From a checkpoint of a small transformer trained on Wikipedia.
Training: 167M tokens, 5100 steps.
Each number is 128 + 24 x the weight over its row's rms, rounded and kept within 0 to 255. Layers, rows and columns count from 0. Numbers have three digits each. The size before them is the row's rms in percent of the matrix's.

# gate: layer 5 MLP gate, 704x256, rms 0.152, rows 427-461, columns 128-255
# up: layer 5 MLP up, 704x256, rms 0.152, rows 427-461, columns 128-255
# down: layer 5 MLP down (transposed), 704x256, rms 0.146, rows 427-461, columns 128-255
gate427 090:140156128117163112160115108128167115112138126094101139148169122095143106132110165138162161109138109160136156131092113122129138163151089142135059172136163118139143132155110100136104129120139122101151141108123135161143126139126146108161141145115093126110109133174138121087108156161118168125155167099108099157114150125107114143139110114133123186144135116162138098132161143149155116114171
up427 095:137126149172135112091107141113086118130126142090122095116168091136141144164157131117138122124108129105140080153093101079125117148154116118106128141142105133134127105137164137144151092165105123121138087095167131086146114091144114142170132125122102145127130149143130139116115150093123162145142143127162100150132145106157116114179179147110139122099117141152090151107099108119148140064125
down427 094:143117143162147147116121120116137116143134110111132143095127122148175165152136102088087131123143117096113145089126106159111092136104105138169134126111120122125130140143127103118156141078096157134142118165136139111142117117115100169085085107121085133121100155138171120128163109135166120095082173143097150164134131106139094122155120132139123113154136159134143086126140128173116100102116
gate428 103:176102118115125106109142115124152150148128127125102135133079135109120119124144065166140142110085166119139077150136131128094182130128053115118124093074097131130126142118109088115137168123134132136122142154110146127102116089120159113162082148136138100138092131133119119206106125123190106133139137118116130117145158178134101166160117152074116141130144128105142119103097152124108111146116
up428 099:128141155125129125163118159169163110139074073105125095149124104142162102106132116143130130123133101147080111144108145138140116144167130104152153128151118118104102138134114083178162112128099123119158135137153150167159142146129151127132136122164114086140118097128107147145099137113129170083090119140141085120158128113145119161144161089119119136169101106104099153141094149096101119108142
down428 104:133166109149147144174156077113108135130159108137141117105147098055147160126151141163137102141148140056124101086153088147126098114135129097130132123062120130112123139103129107108127113143117138124122126100128138126114121100114158117109154085115113100150149173118152118117120079135094142110114173124138091118150126119160133128090060116139104174097119096118112150131112161111097149097126
gate429 096:105093138106112132127107086091133127093203118114064145106067118120115130144139095099160143143114142131111109158146120154129175144082095133118097121120145093170161083112105149125102108133116124111147108121125098117143131119134138102163144107164081142079129104123123127140136160113116088086125115179116098133108170163163190152133107125097148153114186139178080147083173113143143125058130
up429 097:194107124107107101128125103144135120135112126093154161119107140147101135117158155109099113097103100154118113146109150101164117125141076132117182125097087100142141153129130107156125137117120110174155145140116123145095139109116126096138092110135121119097118080134189108139107153082124104149127112165074136149159095121114125133132151092105103119118158151072133146163101146092156180143135
down429 097:132113162098135113121135137157112112157152086132167143111174126125086144118124139119090115152129144163163102135126157128120105134131100064162144144075113127133165117135166124148142127130121124135114125130079118145105136122129168132097131131119155179107143096153126103113125120159173162117147136174119134123132085157116138134126109127080132118098096098102146185157152130109105132103124
gate430 101:139131133143133135203115121096095157163105129124142129088127107120138142125158101143077110124144129140162122120153118136158129105123161105126138152113122141134123117091089153086130150122113123132161134147094094122118113112140135079132125166086123094170177086155086120143088131109167126115133133115112159126107131122169163164150101158068110101108115149118110101134135142094123046133126
up430 102:132133157106158153143161135138121139112149105110182107164087143180176153113165106122108151148119101149099126170117143105144163099127068142098127103151158134147145110107117151114109161126136162090140137115169120117106137144147111139119155107120133150139138161146105147130125136096135123085148153161080113121129113105154044079136146148118136166121175134149125132158176114125097170137141
down430 100:127131165136150118142093095121116137147115120118149113117133103116132128075168161127143110141201122188124121131105115168115162101131118120125083121136159138108107168125090145121118139105146152114091108179130115087169183151111167105112150133132118140144079146146079078116139072112157120111132136155128141138151116195126098162120125111131107152112158103133152093120068111122101122135119
gate431 097:133193184142139154128143102176143156158176118169143152116184133130110148121149150146157122128147112138140130077118137169090129102101116115130148121117157146126118092141164114093113149146155103149146121102124167109104132136136121113146106166109121098142130123174114159112128127100113096117101176171146119107169146161142136160136147162099097142129108162109092135085176103136102105105130
up431 096:087154145136168111103140143112133165147190104115147153094114117114140133101154166148106110133133124125154134119141138166054134137139148176144120155094078114109108142164148125097178118138130136140114103126155127137131145150081121107171058131133129149108103123097138095157084159120144103109103127152157136144111123130126124127153114128173156096081098154139124102144105116121103154127122
down431 098:123092100141145161106149141119097157124093129145126162130132127161096145142106099134149109147139143099123103151173158123153124143170123157107167158124109124129155114137121186108102123115135104096168108140167171125090117094158140189111105129122182108119125164138127144140138134132142085150085105112118128085124128068136093149085102124143164142115145142144115113159104157098138171129121
gate432 097:174129102096134162120136112134130135136160104105172112136058174120117177149156125112098132091116121145097102163121144153130121134115129123096192103107139096132169141127097121125136103153108133117158119152161091121132127115135151146132114146109112107113115155134142130150145159122145101114131172109143113144135096154114156106180110087125127159107118127134108087113137143121151157101129
up432 101:141144125074149122137119137098089173147165151109160144131127165122173146116170137096108090128105132172119147116130130113138116124172151106116137121127125140171154096119098164178150125145153153132090098114169114135105163168117091120096125119117131129126124117145163148119095164067101134065133109134120131108147125097148101137144124156140146093138086129150098095145136131152140146119120
down432 099:103147155127132132145157150147077103116115147122085118103136133121135136160123116141119096137146131113142120139172137150128119132189116125124176116121132171148119121144151105165161135114130110114080108145089118124139120175138116125166115090102125135131136137168159102121120113088124073117125118139098093113111114116098098105115126161125114101129145132111115121159110135132153130103101
gate433 109:142113129192157120115179107109122154105154125164127154120133148145094128171135085153115155116141194143150134143127101132109142161125142076125093101102105179144122151101137150107153140087120164104145096153146115103139155143121130095093127168101149118079113136115106130135149139120148119090063170158150111120086183113127140169179107118153108142127132139116147140148100113118145130099134
up433 100:147130098119145155102128124120067117135128124155120138114155161118120092146060105129111124129130125077094130155091122115142129127071171125087156134115117114121139112134083121146130133146086122107189134142160115157157136123122103113124094120172149135113127135121151120129128133108128131167132077091130177110136146172163147194139119108102146124176145132091142086140163129178137145143159
down433 105:147160127118139143107174084102112113097142117181137165126109093153105159177115140112124168165107155172111146104128132141116163105136153116126115136121118135145118140071125131111172145091118138157153137134103128093153136085162079136117090137165119149106122144127097120137129134136131120105133136141073085132143110114160081153067140114133141118143102117108137150115104130111136140133151
gate434 096:118113111109143153104101116123117089123106128126142117089166132093098138138109131142171114097086065107108104105130151117164081112091114131124107133166118165197161101149151129146142146142161152115167109175142093135070153143107107144103134099096149139110115126106121165062148155120144122111127101127140120141116101110188110119091125128137094143121152100117109146148131125129109188074081
up434 096:139145096154135108109144127180129115121136131124117138150085093127104147110149141124108104148137149142148118112129102124117144117188122089100162101120151125134134137163124172099108169109139122170105095100116185150145111126152113145154084088120161135170168116122144118116116111116163150141122134151103076171150138104129108158093153138148100125139085105123204138122144121086096098155113
down434 094:133177138127127160140082168120132169156100138105114143124132138148124124110099117040125088146139146234128149119170178110137079147139123165129107141134150149112113085130100129103162063124126133098171130086143099170145125124130137098153128088136113131143115174133128140137154123136117150089134145102106135121120131165112130121158093141152139112118140104135090107125135121172105164149126
gate435 098:136126154105073088145125103114115146099096134099146112138136161108154170097134077090139148115084121130147138107131152163065143140130146124152117151137121105177159140098094129137126139100106144131139094141160094160108098134146136116145140158126157153157125068144085136142157095139061079131139137100107148137146155146132184110143101100120113165142154162150120119143131140090113114128145
up435 103:163172095115144140107113144130176127133099147114181078179106138154126151152140172116155114169125188109130134160152064116145133127129113145115159086140140116155118126121134122125090144074135171114139124155106112106137124097126128139169118141113134137164143125143112134133113160141091132115124107099174130153125142123104125167122065117126113172080137113129102105146117153146153156128101
down435 100:082101125137109077155137154139140098117156125151120119106156135174100068107096114114122134111143113148151166099090133090128139103106128108110165116093116170112155149134130132148130151164106126135131138129132115102165101136107148103108163103133097105119162097131163133173164144128131096130117121111156128124168134152154130114155165119139105159159154146141115109130106104147095128126118
gate436 097:141123096117116165127134128133115119134147162161111117169100117114123148120120128105147143153093121096118118166126142129173172155136146109115097134157131137134092130157109121116132148137149127163129136172127142128158144118132101148145149131117168141151097132139146128110148144129168113123145089079134111084194158148125130120130089152129118121089115139125138114137139101147119104114104
up436 101:143149167099156159143120142144125078116154125156071148107095136100154164159142092133109121131145132119110191129124101145161126186128145141115158082143150132136140162126184093136141166100128157144112173072074117107128124145121146148172127138137150085150104121087142113131189086131121128128110155127116135093129130189113128082123117142146136146157118174096126105140146077128174142137090
down436 103:187124144129155174130128075111099102104126095145091111114150117127149108129104122156145178143136069111107124118022160112126156169127145119130147144144111122131133139113131124140108109078160157136122086126150142102147140147093125110143157138131162107144131111123159148128120123131132154137140168140139093165132134139201100135161157146163178136162108124144118129131127164150095096142118
gate437 099:127102121162091165119095146119118095149151143128108135176123112123107130144104173125162167121090163124129135125115156142142163152089136151162141093110127118109152116166108121111145102066184130130157148104127143143132148146072163119133151156136123128116101106151087124155148122117111090150138143111090136162130103133175140168081111133157120124136156153107125150130111131105092132177165
up437 099:088150087127169115151145136139088151155134156169154132142112102128110114115105086171090100140119138166127088165113118154175104148098098125132112116107142106126135121142154124107148154130120125123166171134123168139137155107080132133168111161126103103118125104093119129125115093097100133162115074132133162097138123122138137121101157163159140113142131117127108105155103136112146099141135
down437 098:130078159139137133168104151133144095106177168131095098119145107092152122105122114120100127122115119152128122156125157118152075145110134133145127147168103104141092096149132140172083117089121118140126183140133099075088118150135126151121127094173106196136162178133134112148108109115118148098167134155119135127122167160102116119160116101129126118143115100118169159206103143132142094169107
gate438 101:119141115157114151145131143177088096138145148169149130139105118118143123145134128143130123187140109158145121127138127213159080140134117099151142158129107145126141149179119136110169099128153112134172163099137096136117076148103117112132099134074145169166095112108138108097128150114136102144131150088133102124118159086154149169140149172150138111077114104126133133128168098147121132104095
up438 102:092140168097150135125143137135138130135120108125135078107161175127113151152114163079181140098144135111168141095107112161127164143127147155122124100140149083131120134093116142141120118106160133139124077162157138129108165170129141147123146141154193142115139149133161111082129167103134109144112105091133121136116124100136084130130131087108116129119123102150130106152124150096157129163125
down438 098:128127107181174099118097154127139129139115161114116175094131146133177122168106094128103065138139150114156093096151119094159065080137097107137117131151113126119151117150157151131155141106139067164142077122097143118131109122132143108137137120119118134132145137134144102099112142082164115087112116095153112128117146135148135124128102128125149111124119135146132102174119146124136136120101
gate439 108:121139138139116119142095090141140121116148139131140119108160097119150179124156147120087083154163075097153169081156122121112167130146078111130137113140127100105149089159153124135146142107153130154147140127119105138089144128116131142140137089090104141141120150129145137116124109128134132129136141114157120115155140123123131177155090115116132134136188127126127145137133119098088088151160
up439 126:113119122144075146084146178088112151119085104108107118164109174157130133103137150125155129114144143122135085157104134143138134174135119140150120143117129130169128116088076129134108150081125177087115124166139133062139114144118107156127139147148118144166157125149107138131173114106122114166129132155144150100100150118129116089149122104134087130133112095100074119132166129141157178132154
down439 118:153091115103134169105130121115122116126107115138118131155122182122090110128169122118142153094124115255143124146083131128160107122118171145127136117110107134141079113118104124121095117131097139105099107112112124140134130120116121109083129171159147136117143157143122113112141140102122121140126109168139124139100139138098146103145114119145102129138121099128119125138130110135118130140118
gate440 104:133118103139114126123132152100107142138144129122105168095121140111142128144091078113103134112099128147121090129186182061144115145125122138083129125125137124134165140123109193115143118152122133118158150081129147114114163109110157150114137083128129112064147097123117126129133156162135134125118091100157120126126142108160152151145120076152139143131110176145093158166135120076108092162121
up440 105:149141110111126151153142146164122116086139118100148154115144129131102113147167195118149083165128138163145122157117090120129141095101129146140131133155164141077132159141111071137090113107128137139111106074115140133115112138143172097131123165123092119141141121112128125135132103105153135121175108111144099140133168121085125156154131138151133153138136147129095119102155147179130162136089
down440 099:109103169167169158134125139147135150119134177111134148072117087129097104118156130119148121124139149140119133120121159124112118133112139150102122130136104132134129111129136188081134100091142141129116090131183134101115139114104083115124118123137111089129129125122093131128098132123171119189145166132111085098111115114139092116132155121114157096188125136148093156110139119140104112077100
gate441 095:113138104122094140157135135132108121156104106132120093148110090114157139143133129105127114110138071135150132133066160116110124108129115187142119138134069113167107160124147149165162123104132137139143148124103064134134111138143088150117134169169107097110115130116141152121094125176120138094139097111139146104109101120154120106106105110106119178123105140124136113125108162129134114108134
up441 094:125120134123174146162080102114081106118139095154138146137127117091109163118151147091130124173135129132141144120119097114164134098128147181161090105144131171090146139108140165149095089153073155095097144132134110106137092126127088209127106115128106134141156141119115141100154077152084156121140125123124116134125144093114113152128120105146155122125141116137128114135098118123156115119148
down441 103:096156139105124082168126138116140127098102130189117139122137141166117101116148155137126123075132143144136166118149147106135120166091091192094147147110124133138108154082111155144104182100141131106123138112133143162105137144123120137143106106131152106113135171155125117144114136136165130133110149152137107128148143091118120132134173086155119135154137144140136123119148155164166123159114
gate442 107:132131105098121142142150093107102117153158134117114121105149142067151152119130078115137118095131115101154142085134105150119129166130114093120108142119153120122130139112159129128152116102133094126166158124121143101083108104118098107121114074124147136139116100145092145082144138126130153133116113117166130143099102125133129108147096115149161120138162149133110122085150144102137153171072
up442 102:100158123171151079097107106135119127118172083163146156128139116144143115098118178080144130117140126108142117120122118123157140111141130157118138108160131114137117100149149116118127129109182173148137080133137111148140140127129095151147170113099127150113039091093149137150159085120132141145090091114119111128079123115172165133146161111116152126165080120161130158115167136109096127080135
down442 106:148068120144131121171126112129166143135133124115160100131125094127131169105151129169132094118158134119150131147146159111105134115158112142154125127165075178146108166128098130119140146151141120079124128116143117141095148139159118127132138091123134148127106151123106101164169145148170147150145123135138132101136166127110122183139118132125178136163124097120144092162128073113171117114138
gate443 098:097121134102141152119182157156160121130090107164148081123136116162138124118092132139129130082107132169153126118122134112099165120117108125105091123144136146119128115109143122112131126143169166151106130103110135130099165117112113095168098095146160109079135183145137107142115154122094073099144120113155141128129104136134114158151121140124085136139150147159141119146127145133131129116133
up443 100:132143134104122103133163118151105144153140140164091135134115132098114109108124149137143187111128096127166153178052147134083106157100146125153136113084071137111126183121090112150171087139120162137134134111131127134117124096153108126144146097135117139105128120148166146104123142114098155127188085140112109091133123153149088157123168151077100091153129099101118153157083163102109110157139
down443 099:128107162122105103116103124124121129141150140130131150097139141174124134099112088118127099122188144094142130109144103125115166096153098148079122113132082101095095122136099117135125122099172136146151135177121171085116160118118169127155134077118131147093126131143117114163142159122137127109119143152096116099139130143134120102140122090131115128127129135136125077154102142122153158111138
gate444 094:128140155146192096141125066157100131119094087104139106146102136115107166122132149098143108133156126140137169140142101159145128117155125110125135130153142140146078158115103157106096088120144102158152097152089146133122129131102147112117074154117118187103155113125143127111104164105143153128114151149106117106105095156142111097104100129131166124118110114133157115119136106091082057093163
up444 094:125102160155122163120119134112145100142090139117164139141148161120100167157108103101117130135098149140122114147080100157134127115135128156109134123133153102095130114099188142160143160149155142129131106153138121152109105093146130166137104130113153092114145129140133095115129101119109142118158125083112161109157107171118124115137135194130151104072160153170086168151145158175153118109091
down444 091:106180190122097135109132161153158147088127131148093130091115143108161147125131128126128150116162177104204116134151112108115121147153092124067176132121126137120122132116157109143140134127139175093134130129094090112151121129125103160093133155114144151131118137127166118172154161131169156117109172131139165163093135118101136092139115151135087107097132133113140127112124128132194117123155
gate445 097:115135123171165153104132136126153090117122117162105151148110092139112112156120118159094126131141098106140131101119138182133158166147107109147163096169105143093119155133121131166124128070106158124115138143100171080111167099126140113163148071091102154104178149112134127134156135143170123100107146137173118138150106127127106122161116127120092126112092128119121143143126133096138106140154
up445 100:092133109130117111147090130085127144134135143152103090121147122107140111133161137132122118152135099126130132125153145097132098152140165144113127141103124138093110102111077111116075143121161148118135104094113130064158097133127114126092126126094102132124119155146115139125132090123169111140163135090142122101107094098176130103126120145131120153147098091111089093128098139111117134122149
down445 096:095126154112118136088132123057100129152118127138124097141154180097144110131143140131119098122113166107119150148116123142145097135156122105172103124156106103137111150104092101112155123136143108140133096123108139145137117111102149126123145118100147204146153109092139086136127124094147149105131097080144139182105093131126149073133105125136110142151143146115120149116124096163101120173133
gate446 102:071152143147117126128109122134149140126126179100158194083142140139096112101158129094128126104152088140153160133111079112126113103107136120113124125139131118135131125151100095088133135170096098093131091142125119132106150108133146155142106080159148157122093109139102171122109156116105108109142132125129139112147101124100126138130099118168139107103201099137117093098142113128216111143115
up446 104:119109130154111138155176145089111134107143168150157128104129094126101132109094153184123108167122134146093114116112143150113146120126113121084121096136112105152118108137104133115159113161128090118144166115118122111153174129128132081127127117211162168119138138137087198134163128116123121105123104109110091122157127135128178161142106152152151129108151129060088127116134108133162116135113
down446 098:148184124132118124131113121131123108156130090144086114141141125121104105182080130153157114133132192030143142141130116115123152139162110098159131110132146094186135118130154129135111120121112154173141124151096083172107122106123185129118143138129149109129144119136156136092119125127103161100124118142093126136150141134112134154141177109138138153158130167093119110131113081117119110098127
gate447 098:088134163112153127148094087104085133170152140137127091161151115119124068127079115089122137136111088121114085158126139139123108130089121142131139142148108131150097136101150177133086159107126129196086132113142101112114117107131184139149115137111111169142117164145134108126125110131167098125103120121097129127148144098117099111117135127142160141142132146113124157146103141146093150092151
up447 103:141153117104120085087120134145089134135130129143128113159131087115082174130173134132141128176150104145124152136069103129143131095117138126116146126139094112135109130114129176132114146134103077126142141093110099119118122133107152122123132147127118088137163087127119132216100132133066151126128147175094092141147137154138141108126131147126165160110136117121111101131126118140099141127149
down447 100:127092118143135145130143107148114118173109129103106091121134134095133149122129159152133109142149174190168135131151124154123124154125134158128136118095160068145105093137139130142148096145107117110101136132102157114174111107064136102148124150099133134144141125154126101138119118098130118138124129190156147157123135107147135146164057137141138112143115113114135126163134112162093132106161
gate448 087:149099087120149121137127120122116122110126121137147110119134125137129133109111105137132136083092110121129113132128143144085095147139109133168105145136110167145136147172110098119113144084116138134174122167114113090123144115145105135118128179118157139180152138089112113115137183136118096135109090075126173161139184135137149132129137134091131155110111118131096161077157112108142098108157
up448 091:066110077157126146117140150122140099110140156126111146110138093113171117135110098120143128127141121170156091147108130119122149150126095097138151142105098150111126175177122189109088164135076126145116120162145097108140116175156055123140092097098114182167099133164114109138124121157143114134123151126088147167118146122147140152132128118119144161105162149097124108136136122136097113137153
down448 094:140173178126129153126128146140110147124094120098136083139102135159099116135160132182140152110111125136142098102131139162152136129143127089115156154149101132119158131167138114105129139111160126122136147140170096154146090142110154142143146119117134164113173093159126131145111173116098106152129129145130088147180123158150113117120099133127079144124129159149131104123158123158147143134125
gate449 100:093128149110127104103143130135136093112138086136083089113148130182164117120164085103149136136153116150096151143149164132143142164094112150129131107084122117132100092122084167090100080143090108114130122205140134129099117139128147077107107124123122123106100167148151110116116103153105119096139093092094102146135116136154120082111098083155137091138126122141136133134132142119184138126131
up449 097:146143123129119116109094144129153104116142143143133136116122126099094131153148132132129105149116155126095129156123113117149123110139120172109145142130132101120134106101119144113115177161122125123148118143129129120099134138096149145095091117095149118123106116149137088106128127118138135107118163127111109093176124136140147102116145122124139113103153175131160130161141109197127111118126
down449 100:145127122087121141106124115111103168155141102133114097195146109093199137125143122105134087129124111128126127098143118143122144100106084158126128154100169094110148143148139111146160158143153160151125118096137164126146122165134138171103161108109160134133126106140130108141140140092146134120135131109162134133108098126099204129160110138150089137086101165130123116111154132113103143141098
gate450 104:110168107152138110108145152120121071130115134161122132134123113091116112127120129095131080137146144159123110088141125163076121143167108118125175107095111107110094096153116115123110136127110109123140101109113122116142124143161126139097112136124108126139109125138087139091118170156113126134105146131128136130116130126123149121110113096113129108130092107093154151149172101092126091113162
up450 103:117140124099143136089157138137111143125169101157115134112084085116119147137130111117135144109094146110125094115094147101112099169118152070127128104095113125156177177117132128142127149103124150132119128151106133145106112085150118144103131142099083130118118150139106113113157091128153124174123151130106128111150140160134137154099130135111116149113117106144081169119139128139124122186151
down450 104:121134136119148153086085115131124125130106153142138142092113119116096067132144112161119146142097117198125101146108139129145132155105125139124101157135144153130139094087165143105144099123140121118131156129121133116137155121134122131117102126163104131113184111119090156157109138108175134158122148142142143101147126138133148153067188095074110143130166112152153115111143149133130103134123
gate451 100:156106132164132146162181089095143100162168100178122106117137114148126134118111138088156135119136144111085142094098113128146135137118096124111126152095135155111152101149115095114130115110131159170147124128115074142147114089111102084146113156182101105140134148070104149097117132109130137132176135134159134153132116132155131151154146125093145128147140145152157118102158109144169108137168
up451 099:162095151130142184098163139129111157161110115121070141118145113120123165087142134116179138137150138112082144119130114105139115169134126118089097138121140157112146148125148097176166134131132101176138122105132104115171085078152122109135145196142093167123146138076116149113102099147105119164102107108166148126103121173134087126143131131124122108157095182130101164129140096110115114072139
down451 098:176127122184140130123128143142118122125174145147133110142122122116207092076118128115130142112121102070088126084106177107170124133151109119080138132121130089104122159112128129157086126136151116107109149101127142049123141119163093151140121140113159089145140117121139107134109121113115138144163138126109143133100142145117123101148125118107146153148167171127130154128097141136099139101130
gate452 104:131147126143111119138153121143097117125126130144141106113103085137085126165196136111175108159137144123086091144162120161142174131127095118112149103128103126118111105105112083123152128160123160161162156113088103107111112132108153115143100130169134111150108127128073066109159125127155144105115116109137096138143131122142140118164139140137130100137171125202117157081132136132124126140164
up452 108:109145110177093188129112125123130124147130119103129144064149121130137136074124154129122159121169082168156101125120109103146126128105113121135140130150122163125110107135156138140109106096118172143102109106120129139161147171123109114103081107128157141120141120146122123127130179128142080142121144135151114158123087115142164167120114120136096109131140082116128134154118110168136148147153
down452 110:116141109163136129086140149128128155114139125142102133101117163116099086114127129132133148164150126071153129117093126082076134104177149123130133116096114113069095138091151119097166088110109087142152124132153137114112109106121155116116130160161111109135158105126145116093088126106091122161133112058141128141086083126139132110117133173150116131114148134161089128153124139099133085134143
gate453 106:103125136089134148170112150143084126112120124157105166101104120135144073138125136154137096142138138122105129125127136104139118136092121142085122129107101128144140164132098133094168106146113125130133105115116143144150091115139104140112118119142109119110159118124143105119136116116122121148119133083111097138132147140119153119072077099119129122086085186114136138167139183088126129143159
up453 108:121123149116118151166121128125113140098107152114126148156083095133134121109130137134118122119183105086106139105134107145127151107126090137141123101145177087128128140138073104128154076112130181164129108109131132151139179145124169117135115171103132119146136111130133102082136087119115121126148117156145145109118146108197120138156139181124200082124132134114102110107126148145181131126094
down453 106:064095129117147146092115107127124117133140071068139169124110124109117140079136090101103121144150153092112121073109152116139096095120126129149137162114156124152097121079099128161131105135138137140123104128132142110123130130082090143139093112110106153156129126162161124112124148142107067085119121142157102125086089112130145140104070156123139126150073139121079143114146100153161103164113
gate454 096:140146112156131128132089108116166112119106155115116128112112103090080144161120140109165149115131123153129145111125120146146096147130150108167159145177145102172150117142141101087088123116104121077122163088078179136147135114114181136134135109155089114118095150111117122151147129148152139112087136105143139154128159111160118143136142172161099187152105114153125129157148155115118092128124
up454 092:137126105128132085117158131145113137120175145101128122136106126148112125075161115117123110142127132136119097137111149160094107131122145116137119101126108143074075133137157168106121112177139108131121130128125145152167094179100107175138140109137107106129122153136142108146141152102143085149128118154130122151136124156098144108121126131115170085156132148109105099117117138113113086109133
down454 088:107130124092112122100072132127116117143123128132133152122124134144111133130153092156164156093156113129150109133125132123120143098127102152105134147116131146110088154135143092103165124090135130125176106179111131147145114097178121157146166086115136124162092120135134137138066148153123116132095134172107162148138118123123133177135088150142148114169117120148114093167100141118083100157159
gate455 096:128118168139136103142134126144108173118115134112120109143076130153157145161134157134114118130101130112109152107141101139115111147131103146088141090107107146116139106155146088151100133108125120126128137106150122067079122107159128116129102115054100146101147126169126104175153084150078131097118103140134168167134128114118100169123162190118122148121128145170115132126099141117170069150129
up455 095:087150123132139145108136104145161108109155132130111123162114139137114138072146160150087166081112124128116130140173100059120095147140103162097086151134093175140110137144181107166129136106140115138105134129104163065103105139117130110104150126188113095133140131151110119151099150080141119126123120107117136111096122093147117136156122119155134150126143127106144144149125140130124156105155
down455 098:136131169120089116116137093184149136143126127132103147165103111106161135150152116137140120101095139153121111111142121141140139102146139115144134126148105153133130111155137080154097165151109155150137124136140161116088108061116093150145135165147102171148157136120175098117108164140125122134111138145164112127160143166140136135122144177117111135113133131110152105120110146121139104156150
gate456 097:166115155152117059165129134121113175095156132149176084139083145134099129162122118068117125112130126129113127121097119095135123109122108149080123126113144139119141110173092134133125156100094115148135144124092116118143174086157138158136100130105143125138148108113120156120112123091112102121110186108095130137112101147148100115157129135112100091134102116106120134110129125157166130182146
up456 099:132111119088133071138154151133153168178144123134153160100113140100134080090123134122125112105158155124125100139119151153120126119119090072124124134133128136107162116127118104119118139109116119153137142092156113084115137109156169128146135145126086134111163073139109115158142121142137088132084114119147120135096101101124140142113105169101105144090109156146149176140144131128135144145112
down456 101:071132135139136157127070112144119080093123123151105116089126153126136094138114160173139103087110131144153120134108130127102128173115124111113115109145104123116122106113099149159098121097139158139130104113084102146129078124135120118115087136094096140132131122141110123111111131117116170129064072093132099124158097127140139118142100125133134119142165152116158110128111142135143103168100
gate457 100:147106150153093134127113183154127125117129083139077105103109103100119160160157107123137139166123115186117149103146116061154135093137125157152149105140105140131126153119117112138108123128139114115126140155140166118120119157104125094127096137124143164140184117151106106142167128122151113101112122163138100135124109127155124172114118076109142111145159107157168131127124166167134151074144
up457 098:104090151130199127145133117104152153129096115133152074115106147116163114134068153151147102130101113141120101125115159156117131132146138133119116082117148124123140117070127114097121120079151157145111158104112119121118124155110143144097117125112084149130122155102151124124137115149107132122115117132130110101156082102146127095148106120155145160168110148153105117100143172153133136155129
down457 090:174126118098106148126161156110140127115081170173134139162098163153139119146129128127118102146141092117148117159104137166156106153137115170124125145135071109137110135065111089153091133143103134102126156118151122122127146090116114146142204166134118154163150116119162113137135108104132109128133138100142153144125129084144149127094114124101100101108116112134175118144125098147121118104145
gate458 108:162143123121102116165112130149113100113122129101135107132124152111069130099104156155145119155143113081133125108174132131123139110075096120094138149114126138106078109138129129111164153112143137144101135095109100186125156116140080119139114158141134088108122185118115172109130126104124127094128178147093127139149105073133172123104093140166160123112140141154149129081144123120122143135142
up458 106:163134113142131157109132150138128124165135129134126104138097114098109121129120156134117112127143125121117073173110105144116091111134154126087131152127140130151156144116157113132146134112113123147141148119091125149112167086125097104128102133142123091153114137148127121129141112128151117108122149110120161166197143130161148058122132137130143106120159092129149153145063127124081099162109
down458 102:130115159127119139146103124130119150161121140086141101126169123165146142118100125087116137151161084157131164108113143162104102111137120139124156116135116134107112156165141127125141118111148150177096133151131116159093127126153161169108104139133113123129149134155111121112149109114124124164099124169109140096142120102114146134121128144101111152146089143133121172171087150117101126047145
gate459 093:130117137125103139107123099089117118121168152126178132123140123117126151081124140109107121143105157136146130129155165107131134144120109134137142165112117124117122125068149126097118133153151118126155133159134122142088115121151173122156148117112157105112147105115156167153111104097102107159124133135153106156144167106110097166167142138152125096130133124093124115134146145095125146154136
up459 094:151102097132068126169165153136155114122076119143118149164125140141129129156127095131127159096154131122090148122139129128137150113126128084134175120125139128136091172162108141129141113157124136136106132132151152151137158162117104136126169146132132127127121116126109144122152114170162146147198147174113124103097114139144173130112146114071155133174145146106131110126098071100078117121166
down459 097:117099160144161130179131104113183143138147064131123145202136118118123159136110122164143134119094103094120171142127156124110148094088109154119146129147120183135134122149152125118144140109132145119162121125142120123163125131146143140182131190153118120139140129114113144122115096139137122115165086150148102117104150133130140145121189125151144116151129131140144178139129109133140143169102
gate460 096:108171161146135124163137133160103116111129154162141146145122118098097141119114139121196102119129084128119129122132099131118076179126156112139120095085119099154118178145108105128088122142150136084189112152100129140103134124146108140155071114096123112167156093124120125152135132140128141139099160103107154135146101157129109125177134132086150139139148166108145155174107092166142126157133
up460 090:157156105109124128095123129108103126140146162122150169120126110136147157136105132131076128085083180158113128161104074146138113124142182141174111152132147123076119128136113133179125214102166110090096079138127101156129107102125136115126136142130123146128169086146108120149128158146110113170137129155120137107111181146089128147118154108131134130110121147116153150114159136116135124077088
down460 096:131173089166147109127124113138122105108099121105149124100074138116158141119159089166103097113131154204111134170178087134143112122127143154085143121140135157140151118110110155134086102141132070130101183102167116140104123168105163111134122122093114129144112142117158181142140168169167157150130140139114141144136144134148108122122112170138083156146096118122097130123142097195100144104133
gate461 089:130113146075135150120179125117096124148149147147148145094151082127107147162115142129156137127121152156153160174150145118085159132086115103131162136133152088134134097085136102135124126103086159171153147125137112099090105112106135105131154151157136134157152119086149107119166113154133132144106106145166093129157146105132118135179133109111147125122131138134092116111130158107157090127121
up461 090:125096131122084119146188115122115121147142167135184149108153113132133120177098148157143153158115148175152171123135149098093148129141135095151154138128122118107134087110117102124101134114128152145108148178126088080093094126131130100111148161125170121142160183124176130124130089152096100132096143150154104107169144189108089127150160096124165174129147128123140128117112123122133142162094
down461 094:125140112150104118087077123112101122130115131097121091096134166130128134163131138146093159137140090086131101151136141106102160151104200126139115114123142116123144127094118145173118114135172120132113143132125082141127139143121111092113085102156159160189144156141159111149108057113154133144124155168110133121160139178076128136115172114130136110137149118117134150114110174141129135130155